config.toml
n_head = 9
head_dim = 32
vocab_size = 512
rope_fraction = 1.0
init_std_down = 0.0
lr_mult_qkv = 0.7
lr_mult_up = 0.608
beta2 = 0.99
lr_head = 0.00744
grad_clip = 0.5
warmup_steps = 280
decay_shape = "exp"
doc_mask = false
train_tokens = 140900000
dataset = "wikipedia_en"
Each number is 128 + 32 x the weight over its row's rms, rounded and kept within 0 to 255. Layers, rows and columns count from 0. Numbers have three digits each. The size before them is the row's rms in percent of the matrix's.

# up: layer 9 MLP up, 384x192, rms 0.0484, rows 194-262, columns 96-191
# down: layer 9 MLP down (transposed), 384x192, rms 0.0384, rows 194-262, columns 96-191
up194 101:150143195143109173120183158131144115099079186137125136166082121126143132100147142173157102137133098156140057124128135136077106148135094122138107107121122195097114119151101195151088104160151068160125150128089194107166175199176180085154140109104167109150115101100185129120131179196187099138
down194 101:149091135173121106143129104098118146142099158104101111147197128174150067086129088127106144042082153203121199103205140144189147135125124095139083085140082164178151140121149140149142143178117188136084105153103087122059193088133130084090151110112112100102089107124084150127137109188135135092
up195 089:165135098162070127102103080136132133095122142097183170116100111114072114144122156095130129131133184211145136145101104144088137103099150125099156146143107191097164155149166115130078130205144135142150141182146137158103128148166099146128128086090128155140142126099111063152135128116136080124
down195 088:125134158069147189125140103109107155130146143171130129137083129114146151112105150162142168123081057081098129130114146156126156143101100197133146095092118105084126118128101150119106123076170077113160140146133088126177104089103097158120137139134187140113105109139099138125134113096238122099
up196 097:169136128153090183131095094243103172141085167161147132109161167137152189090175146132091093098146117134152141093159082105161129100113126122135110095138074115092145162131165080171134101139105115134122167053177117159149145098095070085124180110158124144099110141107106148153081140109113150152
down196 096:142138164090127086100150112069130102086118168109110132122097110058139132142119095146115149150144090102159125150095167119117151128164087122159191129123182048112115086168078138101161149113126136136132143083108139120117109157094131157156139124148120130186180104074164059171168157147120163158
up197 093:101109145137112080102104131118126086144135205093185146148123100100094160136128190115060097115166108082133103146083116137101168115147138115112133152166132140098129099172063072118076138127125114115084106114083107151103093121119154132191092109084138160146102173120168166088145131133128093125
down197 094:150118185098137173162136134144123132120156068108111133061169149150143144058112086203167088149121154082146165073108100143184126138169125124153133096160078132111161167098136159128148077115132082125158090101102067154121069099108142112121161091150138091081140087084104108137114078150096163105
up198 099:130132113074126115098108150151160134170140091158092128148109149105128125098067193170136102120094117152091139146087118168157133137088130057110170102166135142144121162175097124110160150156081166110159101173130133135126094098137049154108093151146139089134068121117081055074135185094158129140
down198 094:122109152081173180169182113098097133107149188088037169130137153109112075105143100158108169140140131133137144119103095058087130137103095093158077193135086175122167100116139116139149174132137146093103090098116092102050087128121135085119154135114095163071150121204107188163177141165100110088
up199 097:141133111112096161165136150125126094153135070126117143231129079092106142142130169065150162171136104122141099122094076126062103102036149149183157101003099164134161124123170094133095105132069080190113148149119137139098098112173123124125154126142110115148106104119151087104112166119126070100
down199 097:122195140111124116142119126112125142119109187133196120172135159141137103115143074087124121113140041161128116138085137133123086148219071112124124117121117158132059138096097184178122104169179204078110157082140161161061144143107157094148105138136148118100192132136171121168121174147092081134
up200 101:117171113118129150180160243158088143095104206106138137154121183149111138136152122098083174089104130149095161173136114098136130140140144102134156140173118124119141106115096107105133198122104133183161120050193104183111100137099072091115117145142129109164132117183133092157138074111175109092
down200 100:154051145164127092080166094125206082137140140159158128088199121066171097141117147165129111100093102137161087150113126088143136104114146183129125160082123158084154131174126134084191076119128156117120123093097137172086188104136127172182197103156098131146128113074181134156176136175120088090
up201 101:150105127112135126120103133121142137142100090137102114131165150121094178071151115117078144122050130089131061155128107132218171144078122107088129042155056149171146144151154212126171091123116151162151180110130132143159144160114085131093137102132152100128101120162138153127158116122095126127
down201 101:124156143092116086182138170131171127146140153093135145114129188177102133134106144115092097199186099094161171087165187147141105093144107117102118111118165078089122155086101172098180160140158103143104112078070130103136132163151125060143138135067155185073108103108124081135128167113125168097
up202 105:095158135151168159071078145146181095145105171148083135069173177097087139160097143180153063138078088158145163145125159147121136111126102109116101126195177136115154156138136130117147132165089123156125133136161109111149143077117070103134141138141178125190169125121128143168082138130139096095
down202 100:101111173121092118145120118143119087100150159174151134165154118128105155119147090147107162153074141108149136144175091104072118140136073122153121172145116123092163143164125092132136154099133112064117127104106145120157141149137143099061153134094118106149178087132154124130123102160112109132
up203 101:171157145111145131121145142058089130131095152143160124086176155137186103159090130136124129075086138142122119127104136105066198146097089055148126082080150121127167157149187084135128168223132108117113180095169130168117168120112154102164155167121113044126133128169183195146162094110182139110
down203 113:110146123085220113108165179114089076141145098161118138102109123073157105098125106138172125146130141124128107111115116087126134134122161123146074133135180151146096144089136133157136104105082068103139106091159115094091094155168142102129158162165128132042113153155081159175138122119135135127
up204 097:078100192063081129078105095095065059158128106121121120156185094168163145137111155110097087127111148157144143148109104123129138088206139052157126152158131156103194200129119083087145139140185126146104112090094129124192077148115151094139088123124121130170112146096129116151068088186172103103
down204 102:197149094142157100143171114149087150147102120130155131088069161144061121110116109103080117151197081171054134112116153125143113174145183169114114073106167103174130141168115128166096069160125174173116095120103096188147157079114132076121126121176120159124155108142062168186170099156137169091
up205 100:163129095096158128090118163154087067145109090144134126137159175174158126107126055107120068144136105124128093145047068154136099177179083069088107118093132140107097129137123137143203112171096124161104123120153120109080123169148099140151147099162108126141150120141160130155143138103162128051
down205 101:112117100077226118149108144139113187140110121133144165128134207119156139110126138152103130169168137143132111120135138153102167102113142126123178193081099102108146148080141115171065120128170067159090169129095091137162105091145155158141119059094160120116119082069122147142092178071148084110
up206 095:167113157193112154159143060157123091184134140110143150106124161083133120156125182134107088106130109125081102137158061140109119071152145129136107108131131170145189148134121046119118162140153101169128129126123166094131092103134153087135117147089185125115111149139147059143151206135116086112
down206 096:062101124099134133156162169116130128127160112148118108164176148119172107107151116127141104145126103160157115129112134156107147165086127126092179120153105074116058106086147119101101125079136122158143146135107130156109110116121164181090114101066170092184187123117186115123139119147103143173
up207 108:107097093114136118173130124179087100134151110127161150134161104106114152136117099130069086098119211150039142108191099155158175133136073099164129111135196190125157123161139170146128116148151129120151163138092191120143143074105115086150124140091156121166143103078169107110119136126156175109
down207 105:136177174164092094176096085100095177050109110117059098147101139216156101108116112141146159068139103124075144118112128112100164109104173130156168096092109060146132147097123092092067139114125077133103082182143119163167087091168184114154166121172125159045143155096125136142086087136137085188
up208 100:133108112088110150116124127094122136117099182202122096167140081128159142158092151126196097175107114104142134087138122145112096156176124079116059183125127143100155127121148154135101138130099094134163101136172110203134118166167156148139055127102090137228153116126131121148110120149144096088
down208 097:147119076049166178163160128123096131137173154128143133146133142078144112121162099100071147138213137161135189143163130168111085108094135172126182137125114113116112160120176121100110112148088095109135104125075153103128137099137131076176118137207177121062192093089105181135159131135158092095
up209 103:109136182147163121146146114109105165157105130159150129120183184100099176149175096183132134106144164157085108119185136217155088088092131069149120111177107194108147171096157170063117115133125117179129139130133132125079087179107093120101163082085118118102183099115133174179105129142155095129
down209 105:125118140071150103140109241127130104157142103160183143081160126101177136174193129109134106147202098123123085155137115140177117109108130101099134184114129063138073088122097127124188123130199120125073127138127110120195138088124080169118073149131111137146149117100082127075131138138102070101
up210 097:156158125154148199110131121137111135125141128160061175178083142158104122142077164169159109176129083146057130202064116139110076072068149135127084146130135113184171087145151172123100120152096117174093133127094172140129061164152126135158097138105129091159109157188107103149171191126138126109
down210 092:144159133088113110126166185112156096104140143065169150103137137162166146103154136130102128210059095071167114123142166094102193084190116138041132169136116203126148133097135117150127116093152137117156104086163100123143154120137132128116111158078141088161146071131155130081060142111175111100
up211 105:120146118094157161129165095207180104133106101149045124092114157141103147115135093117116095125125107161107157125158155177164187127108079158104132115180110162083114161101148101107113084176067173122160120135143157116193133176123124122093092077175181094124135120075178117132110123118210176164
down211 106:127122170184080091099064044134097084121166154108115136166094045157131123103155100155123104077168163182156172087121092109124079109170123111162125088099186149120133135146116196088130125126130138111166091133167109117130145131158183104135132121117123138085136167148091125138123136140093181130
up212 099:125074176136155113188148099155096071162148137117174150131168114146095164087070110154098138081128126175109145121129138153092132082174127134166144145167103132101143124153106085188126089190147113097170177156115122163162137135121148144158121129112121032167119143175239130126168148124104098149
down212 093:113183144093126094148130077134070179094057178127122140122096125102199153131117137118063171152162157139178102146108167140142125139082112117120105169150146092162141115108137171127145145080120155063078108126062144141084187121123112162128121092110150135158074154106129068123150112153132196149
up213 100:151089118157104100172128133123128117149108145119139119123140138170037139164099146110108070139149105117130137114071114169163116108102077149184090102126064116110167185157175115142209113179100122106110121167124114183159153125105115165112142116135160070082080131117180112109135127109178136142
down213 094:064109130113153125111120190113151100130150129185093130162122129162205132056085151141084131112149102100066114136195141072127145145146141109063039147149138181124079111112084163112138121057173125073145095096136153083113084084134123138118136167131163105165153118136176150179173151084160104146
up214 094:182059128118114114147137092198134049136084151185113107125118106123125143129123082161120104086081128158130101106124113086145149132188130144149068160151068149134159109134115133154230126129143100127145129147093166166110101111157101125138128105165106123091122153081149154177158139145072148108
down214 092:093131174198116153096068117095143158125127135133110130156145112145063134162195211108089150136135099123123179075079183124128135160100088160125164103175127123176127121133115141107093084136106101095113134121159129156107098099133138117126085110131136142099097073100128158160126112190144066157
up215 102:131130187107168100120097096235099107172149072201122136209147088131112118135090112143171174064201138189073158128125154145152100032146111124146150137080111134116144188106154114098099101138113128138124158090158137118123172136142137135109109125123166061128133135207141164150127136161176111088
down215 096:137088160127025167093116136143124155208165128138081064149155134096117075127160099125130114128138206143086141140153061092149188070118138122143167131156098077118140154085135163095122162138125110093083122141086107092110129138072120120153160098124132080117074120128109069130165133140138096113
up216 103:125160112164119154100146193213168123142136152074089159125138089113114100109086137134161194090115117143134142132112133133172147038120046104171149102109125133142161168142109104048164083074128155107161162112091170108141147108140145150159147157123135124138154145096107130094045120126132066076
down216 097:144074135106154173177139119076185108140132114030078148156161114124133098142135118112163130137134111119074129088163153161069157121103149051116087139133158141117128134119144159124198150116132041113113149132093150146145085192101155115175159167148124185114122141161118113116151167140167129067
up217 094:150152092128143122163128142157163097082144127165154062126180190105072078140114094183094106135145132139134138155152100158126095142122137115140183117089105115176133145104167088127110171144156029107126196136076098123172150163119146119144142147139061131160088156117175131162095199096175125145
down217 098:106102144155112088144082175099193123167131085137166157101115170114120148145086191119149105200095146158158092093126124151137138169090048088092113148172127103110120133074105122166130124109159074124126131141132154166088164160184137174088167146101120155149121170166122166042033087103145120150
up218 103:141215152116091148150124190136123076175141186107149144064156135085138159132143149143186106140156127147102059121146112185134161153124162141077138055081135104149137092123105168149076185112116138160169090133171115215115158117133163113125143109138161102171117094100161084082102135153140078109
down218 100:133119106139159090161135090096040129139099079140096139170049154087095126093126064124131193115181115190097146087161061139130098119140139136128065143132088132094199169162163129134222083124129149162101182082085125062171157135125116153105133088172079130118141134142109146178128123109116133119
up219 091:088078080115101171132164136093188114133089093135118110177107093162085144134065180137164104148137098161090109110107127115079151133157105095102147145157150181077146138095110177103122127163082100162152092160135155143154120110114143137167095100121151139163203128145123152200141141191174109164
down219 086:131128156090113143150099102126061177113160174111132109154125111105164175118134087110105112140142124177092104087097047136137140073147122205084165141094097103139167156209143105103127111085139155096127146112089121149161143093137128153127151120124153076104106138101168113144152088171121193162
up220 098:084122122176147101139078187165079110121131106162118099150134133101146127061108142140127094177135182175095168145121095154168089130130095168101169114138154191102159118166171150153135113128061143153153125108100108207130126139204105119106109154103085133137105084129100125115109165151124116160
down220 106:101071104140166149160110153066151105159138117113113125132148070119132094125144128076145157137099104100161201189141165110134115086123154148167096145101112176146090130169136138090122102159155083094096133099105139112137103102135151130155127119176142101101149066126128171179097156099113110112
up221 090:132088134065097146122078140197115167119190188137136106183063194161099150090133114081150142069103159136115145111167083158068185101156142188094148131103147139154149112124187125135090102120145127124223188161097112123119085119144109088147128119072134121149096160147127062130159140140116136122
down221 088:151163141147192183108070125129152082116151058164136135115138137086152137141133128148206130156149126143155121123077133147186145143094082036177132137143092144154095146122069114107194156132123109139132072144143051139132192143163150123102117111100136151131159088096109191164092118060075132119
up222 100:110159164105119104049192146096124080134106099111139114144158130154153059090147153114141123158163147151087133145157133187161147135066153108115107171177110147103131146147200124156170112119130152117134165227131151143153101108081060140076150166118088126114089140130095094094090130134158149014
down222 105:148159130172094152132119072192158152111152136116096133132068128165108117163132116161124156079126073119150149127064126100105158124136111150131119157121079186085099111074042137132104205153107141137090095096160117188084168117120142132147172134107178182090135162134130138137100170149101111182
up223 104:092179129115145160139110162163151116136137163140076107113113142146125122145166151120126127138124116197103085159169126181170156125134058107111125147102099126098137179107117139149124110155111136139106128177142076146134073082121129159158170129140168107156125130115166141146173107100142143129
down223 100:146147172121141121093098158170069155104148118160103142140093204109133119083164126138123133120121144117161119138137095114136125077144138156130126172127121083112186144118126169097123085143132114110142173109136101113124111074114119125141103079150116148078142070065078177045107133158154089152
up224 099:136117119134110152161101133131050061094117127087106094155162113123185118124214125159201147191155114176092107104078140154155059130152136090153140108093090188134110114158156169130139168125114139115085122176103140113079081092135164113180168167116124152157165123163104152114087114150141103100
down224 095:133159158156126077120132119124158181098125124132145087073157116164081163156141125130081110107128161072143110158154123128074138145143156150124172177138185160120112136066090120166205131108151135119102093154102140124109129132111160123145067105107112153105140129087152160142066179150188138190
up225 098:128103215111104178059079158103100140156091118155117145185122155137106173116153159123134110153142158195118128139115093171065126099159150108174109112119103101094130127074137115115092107126083150146188103183124102142167159111153126116126147146087138112167129113141150059139095120133153142137
down225 099:171165091144141107129091150086084099098083126114166115130109114097116110164131140156099134138038075121093145090135161198147133159162119116157113100106156135072167161115067149112100152181115111122155128125097161076111152126135152169094136094126178120146156103141199180120168130125139201092
up226 100:108109189168131156130076175157165170152111155135094112085138096118116135106138188149122154190131126139118171148122077169096134131102132093141081127113106162105172196183144103138102103156129125156134122122152094161142072131150095092178130110110162124107175086059179057123075157105115118140
down226 100:063133124091141095199181102085161111162142145099100108119180137166116124083119151120194172134098111145095080120151114136177139083059158116102122108145158143087130154123087142185132101075085138179166095148143115103099181156085065153118116130140073149097086162128083141173132056134181150136
up227 103:150143139096128171113130150074114058111131153207091161086151111082135132157115118123123149078102146129093138136125111175178108078143086113154096100200198110097133131150158117128144116185111181141143106147136127146147108108143110147095142153023091102192135116166128135099080135130151161156
down227 103:153158160112108115154137130125129159086150170151210109148125087141159169143141124132127135096069098133115120122133134169128160137133165131098158078136062080153138124140097139119135150213168097127117074095119130120151125145136116128117141138081126137124150075144192053095162145115090104117
up228 097:142102137139163105155095132148022133150122095149129117134115103132145143147080103153136088120129145087102133141117164107095188101174102148188097120103108134118101091154081211123138076133091166171089113140159159143141156131157113152160106158170145106163045102174147158111050109137152059096
down228 102:095108154150131165137125176101143108138118161115168130138055145144122115143184140094126089111110111114061160147128169149154159146102153084138082086173125126095126133170137172088114154116153138135080204146115119079176106190143168147163095135082143082067119129051094114138113109107138095172
up229 100:139134102142074168145133180146104088147092143101129058122161189113136114111135113073136148150142146180116158152054088171153175113107140130132091111069086127109118070114142155118154154123083095098111142106189120163105166133129124145147164159121126097096100109166103113128115129161177162140
down229 101:113118143079147077122093133133129178172196123094148144101184119155123163143149094059149120107160079114108107090114129161185090089105156126089101135088080157111088129115115108132136156126137151190099109099131133142107132121114138133150053130071150168117176142103076124110092165114122107145
up230 102:179084141154090180163141071106174156129145128105081042156129116068129119119149093130117123065134141093151117131128150068130127105141101128081141079106135139114096148154165087125207119157110155154181148134079171179164152170078132120150150114180134082193108100143130137161144109145123118155
down230 105:137134099164159088098154114086147091134125123084175170121126132142120173143107150167148078108103095103161170093117139153132169070156116114119106175132115164105093154116155166161122053124091149142132121119104133145178124141173202095108154151086197136115151160064133091184096179163155120189
up231 104:103137126108135215120074105137110138176128155103099101129135133113091070102086121119127099118103089203090117131080152152137149173167138069116131123135199120148154161098127091148140130123076147104146087145093100169158194129100141094109126156135145054137166164162091118159147112174162121103
down231 105:093108130132140128124125171113142187109123132108131127125130072165181153157208084095176153225081173110155155107125108153128114153138174180098108125070100147114155170183090116135121151090185117100079137091090111160136113091103134106086113129149097139077118090184173114128096109133045167152
up232 098:152172146167111141067084127102092143129153226092115150190153089095157111154133123172173141105094089132138150197120159089126150097115114155097085096170116123115134132132125196124106137153119128150109087112158135181186058165152124110118085116092147128071095112126133109200151097193128123071
down232 091:101099067122097164163170166077116108115091091104115133083136140142068117090134146047140097091121181175148099105177163129151158190070144136132127126170094142077160163129155142174154155107164174126128100100134132221105137087110169180140154066138139129182120117116158138126052101071066119155
up233 098:126125136165100099106177096204076129176168131120145080157187120101117165147064116078060145062149171153109113153150141205115132158146142124146112118156137149134184120118156132181139128170101124158115135213160093133148143153068149080162129115128178079154082148140140121143141092061163182168
down233 105:111099146063076169134109183096137162088090136137069143171080151128146109102069100145171061125159137083147081162106123083178145116167146134051093138097206127144090082124139126141127164099125091105072117118132102154131115138098136179075104123091150130197160131139163050120184173106150152094
up234 101:147190129117139108146152112166084122158095110114125112111122211123111096083077114202128146118106128160135109140133163207130180161080120154072110091159149205086152112122184119137095104153120116119089079137114127152140145162129152068149129098109181147145146138129161103144131121075139101145
down234 105:114169114178137139118128180160071182095208132112076091121077121127157129134178136152114127104169149083076135179096106115105117084097116118196166079126085113185177139105193122121110143143091172179164112094129163129117111191154113148091159176112128103127088136085073152149129103157187118152
up235 102:152101191159121140183144140117097171121117170137151059164118188111181111155123137131138130087098106149100149132104093082090146121139115090141117106139118163084141100161120117152097196139091138136141141131152109219224091102139201118152110130064113096143114129148126162133031192101124172130
down235 106:107178125094134102148156055220177154090158124104094125170097136151091124116092157081106164193116118081095178102128120119076165108100139186139166151165129099149171156079100071167124072148163128093163102129105099130105123125182094170108135107108156115135181149143162141149122104140148091112
up236 098:119092132114081149171158139174109141143099153125122145106137112120175129081136139145142135104156113150158117155110126111185104148141139073178119114093127092128082177131146119098160170190129085138086137114175148113159045141164147101129192090158107140137116098177177082086114138071158155097
down236 085:125128148188207133119113110115144123157140151114218136168156127168138116163154186139121127135122140114216139107086121098137074172121125118158093156167140136108173104159119104032131110124167143159145165102144109153113158143157139123145173137151087136049133178045115093111113111108031087110
up237 105:101139142146125110122131120082120104104045105105185087120173114093162151122146123155122135137198118219109109175121109207141142152069151127168056131045130192126094123100141115071077103164138139122124120176139127178140147131106169118156109122085104101122117106156161060135116177104190136120
down237 111:125138137162130113126108192126144112117105090127164205138047115156163094104166105115131154167119072078081048122131152113119129200160067173108110114078099053141100104079149151176125169135088121156090117102189150124125122154095161126105153208150089123107153119132102159153181116094201103107
up238 101:218096103152130124122167164105103119111103139155088089160117177122082149131097160141159154086133090125166119127177113190143128072103143117140081129133137126086106096177192146157118131160131068129118131159146165150117091173124085097135124195089121132117148108156151153202124131192142189071
down238 097:121075137089140124145147142161102094147141154105085129130198130142130047122152095112196147148156176121219114071121137125079113132147140160107173138165130081125128139132197129166091128097094115118129156098143065147126159142076105114167160116103096115131120155155103134114163075120103146036
up239 089:217116135172053111090098154139089128154138136146190148153116104033141137154106131149091141185146021098122148102117047152079130171137099075150085114124101120126118167110150184127103158145085109104155117109110145090094090156122107108099129130145145136120153117136157157117129112126130103123
down239 089:068197135059119114100164157160101122100201182134153131099115139104095120157096160134120094122097144152125142184093134100127137141152178128062118140070109163108150083157083109206094153075141167166141100105136104195106076082131129114119150130157059128107128156123090118155113127175074096133
up240 096:189140147145155152148137125196159139206112139100156133119102141160181100136127155125111118112126115171070107109128151079083090145075113102120074186116090121169166118127137113117100129159121084087112129149111141116117103175144151124125174146106085061078180212134126076170141139126179106124
down240 092:124083187146177138168120118123120088090144116140097157156182127115060106119133103074129151071120124087156162126106101098164147071137070174151197091153131125035128154144136131066149119135119141176125158100168108164116118066116138144163107113128197162152122073080181140112116104104106157111
up241 101:145176127079120139119159151110111060144118153120129086153152101163159174152150138138229063114117084206142086111099140169083175131143132070096148105114188152127144105153119118142097152122073096114131119108074109111161136172135144091152147177113123171158132105106088120116145207177118089145
down241 099:083099106120068077162152079056118139137138054169092201074080134125134107117140113152112178213166101109073180190186092120129143147109094117109155132117096118057122168142152201152164123121098184143137138089118122118098137127130111170163112146165123086098111156153090139147100091109161138126
up242 096:120197168151095176147108131160100132182128115197123084125148105141109128086164148129144194142089116137126187132100157129098101145135107090070121091082122135099151104112097157090101166119078202130108139164144143118105041153146148140147135136161159117047156120055136127140115189110167096177
down242 104:128098137111156149156137149079081122110115139113131117128121100139182168097146109079098178126170189113195122134218148178133138148126101173123138143207117104178084111126220089168119103122168122090161102159079115130110169182107112171093108136044084118125140130129142113072132105117145105109
up243 107:121150155107144139111108169124068072182130169157108144163140122105106164142144164152138109134095108122103117175123131115115106073080180141141045148141132169127150047127142118116059163094166148175228116140117168137104078137127158100163121176136095083113118080099115117133121156131096110122
down243 097:148180157096193070124114182072178135096079152128159181122123125115125150112167167110132096146114081097070107140120104143147084146082125106108119094114156102106101146131098111094126162120165064130120147138143166113133104098123179150181113157136148146058143108055157130148112071132200156102
up244 098:119101118131170122155095061177136141172102084147140152154139138184132129145095133159153179085065127139155140158179097188179133096183129128135089083121052148129134122140132108132051205174143105092164184138089120091131137145128121110184124125112126038144111127180170077137123211177144110137
down244 098:143145150120155151124109119086154130185129155127144151123114092073167099171096106116135116142140141153082177140076104119164136129114097131131156146137088060185143074147140060106163119132101139173106128103162100182150102097121121142121101113159098159131125140114126176120098121099132159126
up245 102:103159169162143185137131131168130128187104167136143110116138143044150098193107153109119100129142115147107159103127093112125130130104150131128116119191165120105093168140144061133136185168037056126198116200128189149092090192134080097098134142083117084156122156159133146121146173102158119083
down245 098:102126143111072187135168092150114161132146097098081107176103161064143073078082126153099209105104106106123161110077149063112140118152070054142105115127176145076173135114087164214110152102121175157095146120113139131159111141139112115144112150135127134148169141124136156101093152166156147115
up246 098:073104185127102138090164201089145199157132099068213089136177173066112097118106167107112092158131135150149181172133162121060100079163096103129156134079113144084122142111178104122103107093160136126118169166155110116098103106129148139093081098094127064126124147111142094163053116086092087146
down246 095:105126089134122105163175123203117074125088193142088140162068074108132102170182158096084146066177135112163114118078167080145188162118107140089107150189174090140152077124072165064170157125106141103154163073202101112098159174125174146169141141074146124101090101160095065140194158130130132143
up247 105:172097166101123174198140114109143125183190123124140178209134155110108098118120165094149202101162148142109143108101101136171127096142151108164154093137110138117146181180150125208078126101106121130201144126145114199177085141160053119143095190141112143130202118157159105102108152151153114104
down247 107:074095107125168126082121176072131139085137169137157128148082082092162092097158100067115135105128138106128098156182096129141108119130212154137165137201160117121056129149159127130128131092108088146122126122151148149133070111087147113184100172079083067089148138113147153074094084088153108125
up248 097:155196097078172091136129105080171086139158110074163134152131161181084172140064184103147117114208103202159135141101111161063146109092156085148081120136146160048122137143183132101112188183161170127138126139113104135174070109141063170122163089136143118152128111109172090070148176086147086104
down248 099:095127082122166148127090136120123116099176202116143104126172103129144135186110138095091081063091095107082119106101148100195114159166081142138147091120116168143146072120158153122086077138095163130145143143135183176073134110035138150091110154137107142134153164194099120158186165097161126107
up249 108:130103142121127188123121125173063050119125073157127122141165166100074130108118100120082115133135076168128109148111146116126098131131135076178143122107118121126189130182184067160157128114120092139170142140136176176191099134117126126183155143160115080172149116119195121183172168126156112104
down249 102:093159161174145117185110179071157122195137106103149119122074171080157105121126100165131156116086098123094143160104146121172130151122101132160153111109100146146150145120090098149120098119092114145133130128115110072145219217160157168122108142126161088172101124137148148122165069130139109146
up250 103:201122164138120102111125201143098104172112166164100099172139131116111144091182140149126086127179122129149109103062096125098119089107123133122128085075124128132166165146103112134089164140080101197114152156135139169174183127096141131118118103134069133122150147101168072127108118094148068152
down250 100:148183125114121154079082100084075185119083190089100091122139178094138171134103166140129139144093093130129099101133115169127162102153131113122088140122122154118142084152090099204074170127164120132128120153169108129092147155086090145141118121100123109135119161140163116188113204173083119147
up251 102:179105177116130179151172153107160113157105070091102098134166104098146101181132156184193108102140082132140120179140099096151128115089080096210199117121139128088105154122145113112146128142100125116154151079127161112147093102137131116086087141153085119146143118067124143166104169124179089095
down251 113:089128138095085128087145112125141145126141093113125156144075121100102146117169098112160153138131086134113124130147062134183100154114097118157189130172144082127112139106147122163175119158120151135116129111141182052118127167137074225171068122177077146136139156078105151152141095129129080098
up252 102:132079117143110160095157126096150134153092115169079112150085102122177159149130064164109070185163114167071148167104089120144153105164082116114064152113161156125125126123146111118106167166162075205090166151145104151138126134202110132116116133072141100140158064159161044137139150117115163127
down252 109:136104107166115110129159142171108076118147176155168174162072103085159135093108177130187143111140139144081172063104159122080146122075093100136143130127153086122124147160136087138103093113073152140118157072151147180185131170131116195160145143143187074172097142078129097122159122100172104172
up253 114:120161153120129068081113130169053124159156122185063136115169156101139140090104110119228112106167055161123097116142141139154078126132107055134143115177099110092108155111160079119125163122091135087170141143134116119125104126087145131100108130103084089208156071188128079149120150104154114153
down253 115:132116117148087148093150139081139145108072140125131126144160060098116117155184082160127130072188144092125188115163098111072124167179104134128129104079135066180062068099113104114160176143159144160027138164150152154121098109117141091159122106180105167070194155075122129160152123112124093126
up254 092:108183111081104160067151178132100144154123137151112142091200133110122130144143186153140101107119087121087172181085097190143073124157054103165120109108107137123106144121099151127203133139101118138189118106130094128139137114127179170100203132103138167170151176190133132207161154148101138148
down254 099:105140134204126072111109067140206156118109127115190108122090079174163179149123097144088121168141153132088179105183151087109057147117107131157179178118149151145181133149090088125071103158223135060107098157127116145108140141168094111159096151157106132121162075098038130037090134134137114155
up255 103:114083179069087134153102193112128112100146124123135150184141115089080136184163109112170135164155109127123082180112092181151093078123130129158171083140122064128146135115148087143156153130093109107115161157142160158152101179134149158126163126132120089124143054100224094159135124119114134042
down255 102:087201139146095097150082142089109098062167097075128140166070157179139172154123159084080106097124143104099151024172134103118153149149190135108113208139166157072102129132102136070166143156176126127139143112135154106138135096159177101102120130083131116094068153041080070138106180106151120136
up256 100:097101118086138186156171103176143146080127124148107108126187198093159187093119114174073064139113123199135105147113141173129101138133131137112173086148113154129165067146178149132127166133134137144143173163146134182186101095165128097119112167139084130178098110127120107133065098070108133120
down256 098:174149119124096166115151069167089163109107099156125147061146053142120162117156080114124098166105132127077087134149098150130073143115100161115132075112092109080143105120187125165097091144089096156183142112151159185135121130078094093110105151160114087131152153158128108133132193153143151162
up257 105:164206109150171123118167138152109151129067144179081167175113089103075113111152125156136111115096095127053162187102076130108121110105146120132147113129139160176203214143115111144109162136088184164097083179120087169117141139138123137129121132125162106142138095134098134171130181150179143126
down257 100:119114098123152116111124124137132180148117108108114097094125124178125082163130108124162091131151106127119107183104137148153116112094121115118098088154104100145127162179186111142132175120129125107102154124124162164173148113130148096153124089160087149049145145110100128191144113112106081043
up258 102:142059129092163103188157139151187104128112115126103170108146076079039127114086140119173089096118188171156113130108082095104127156136124164140070072060147082116181091148139155142180156189117150099144126119149152138117063122168117112151144130111117058161094102130134136137113113126123131125
down258 103:089171129186100107115069086175121152105155132165193122192164160164136122110154125160100160165134137171121156102069158134086120106088081166149130154164085190089156099116117147116084056118112142089165153143076098150146171133088166112137094110103134144101126119102134109128113146150145099099
up259 097:163034159122075123110153106090107155153064148150130141135133125077150178104088183183112154071110126115128069146123058114136144123128161137137023122152112116122078173191114136134121114113106130113133134136095157146150135141092142107160125067133130147130120178153157144197124094140155123113
down259 093:116152101124125156157107130142146183065174120125148107103143092117145147147074091163144137137163139108103118136176166117120137133077130112150179131164108111080165107140162100146086132148151159163090106183168129130155119162159076132036139134151140054118147099149124138075152096144131139118
up260 097:168165076166111114081149104142144076182130117110124135171141093173114174182136187106135124115163068117139070140109083057151203154110140103086110133075135114106138089136122100141086132129131143160072142139161171137194137133135163114154179149130137133127155095070147136131065074161156163129
down260 101:135195211083085150125139167082060113066138133176142118154132213137179158078141082134164165139160174125133148130170125144155143155130126121103113149152184097134126149090152143138143149151135064126154150130102118132116172158145130061067083136108090155139147061175128096137084101097124112168
up261 092:086093178087163119134175151122127132188158096089069218147141124151199081146118090102109164114119118146153145137153134137093155144093171152198158165163121153094130185149068144185072148124122150098124163129131170102139145103174120121163192100120147068132187116146204155137051080078094100145
down261 097:133191117111106155135105122110133103114143134134102094182142163155127175151137131118157079159113122163062125095091099132104116151141123101101150109148148105156133124114121083198133136160122110105125111122149094131146166163167131130125106108040164169192121134164105089136064175126138175164
up262 096:101116133129126102175158114143157068135129143148053114204140131124127115078114126194095083120163118158140145105135155139116135126168129116130124096091093176133171084151134086159113157203080208185114106067081107096149096103134140082170140129111154125087166107105115101148108148119148212132
down262 100:088080129155116094141146104168136148120143068181138200114129122135097112119103108143096172128145124126131118144167182123095122095077182141160131089120145114087131194155084206148083073103132111132158167138137120092163147101179146157186184169096071061059102176165142097148162111110090136174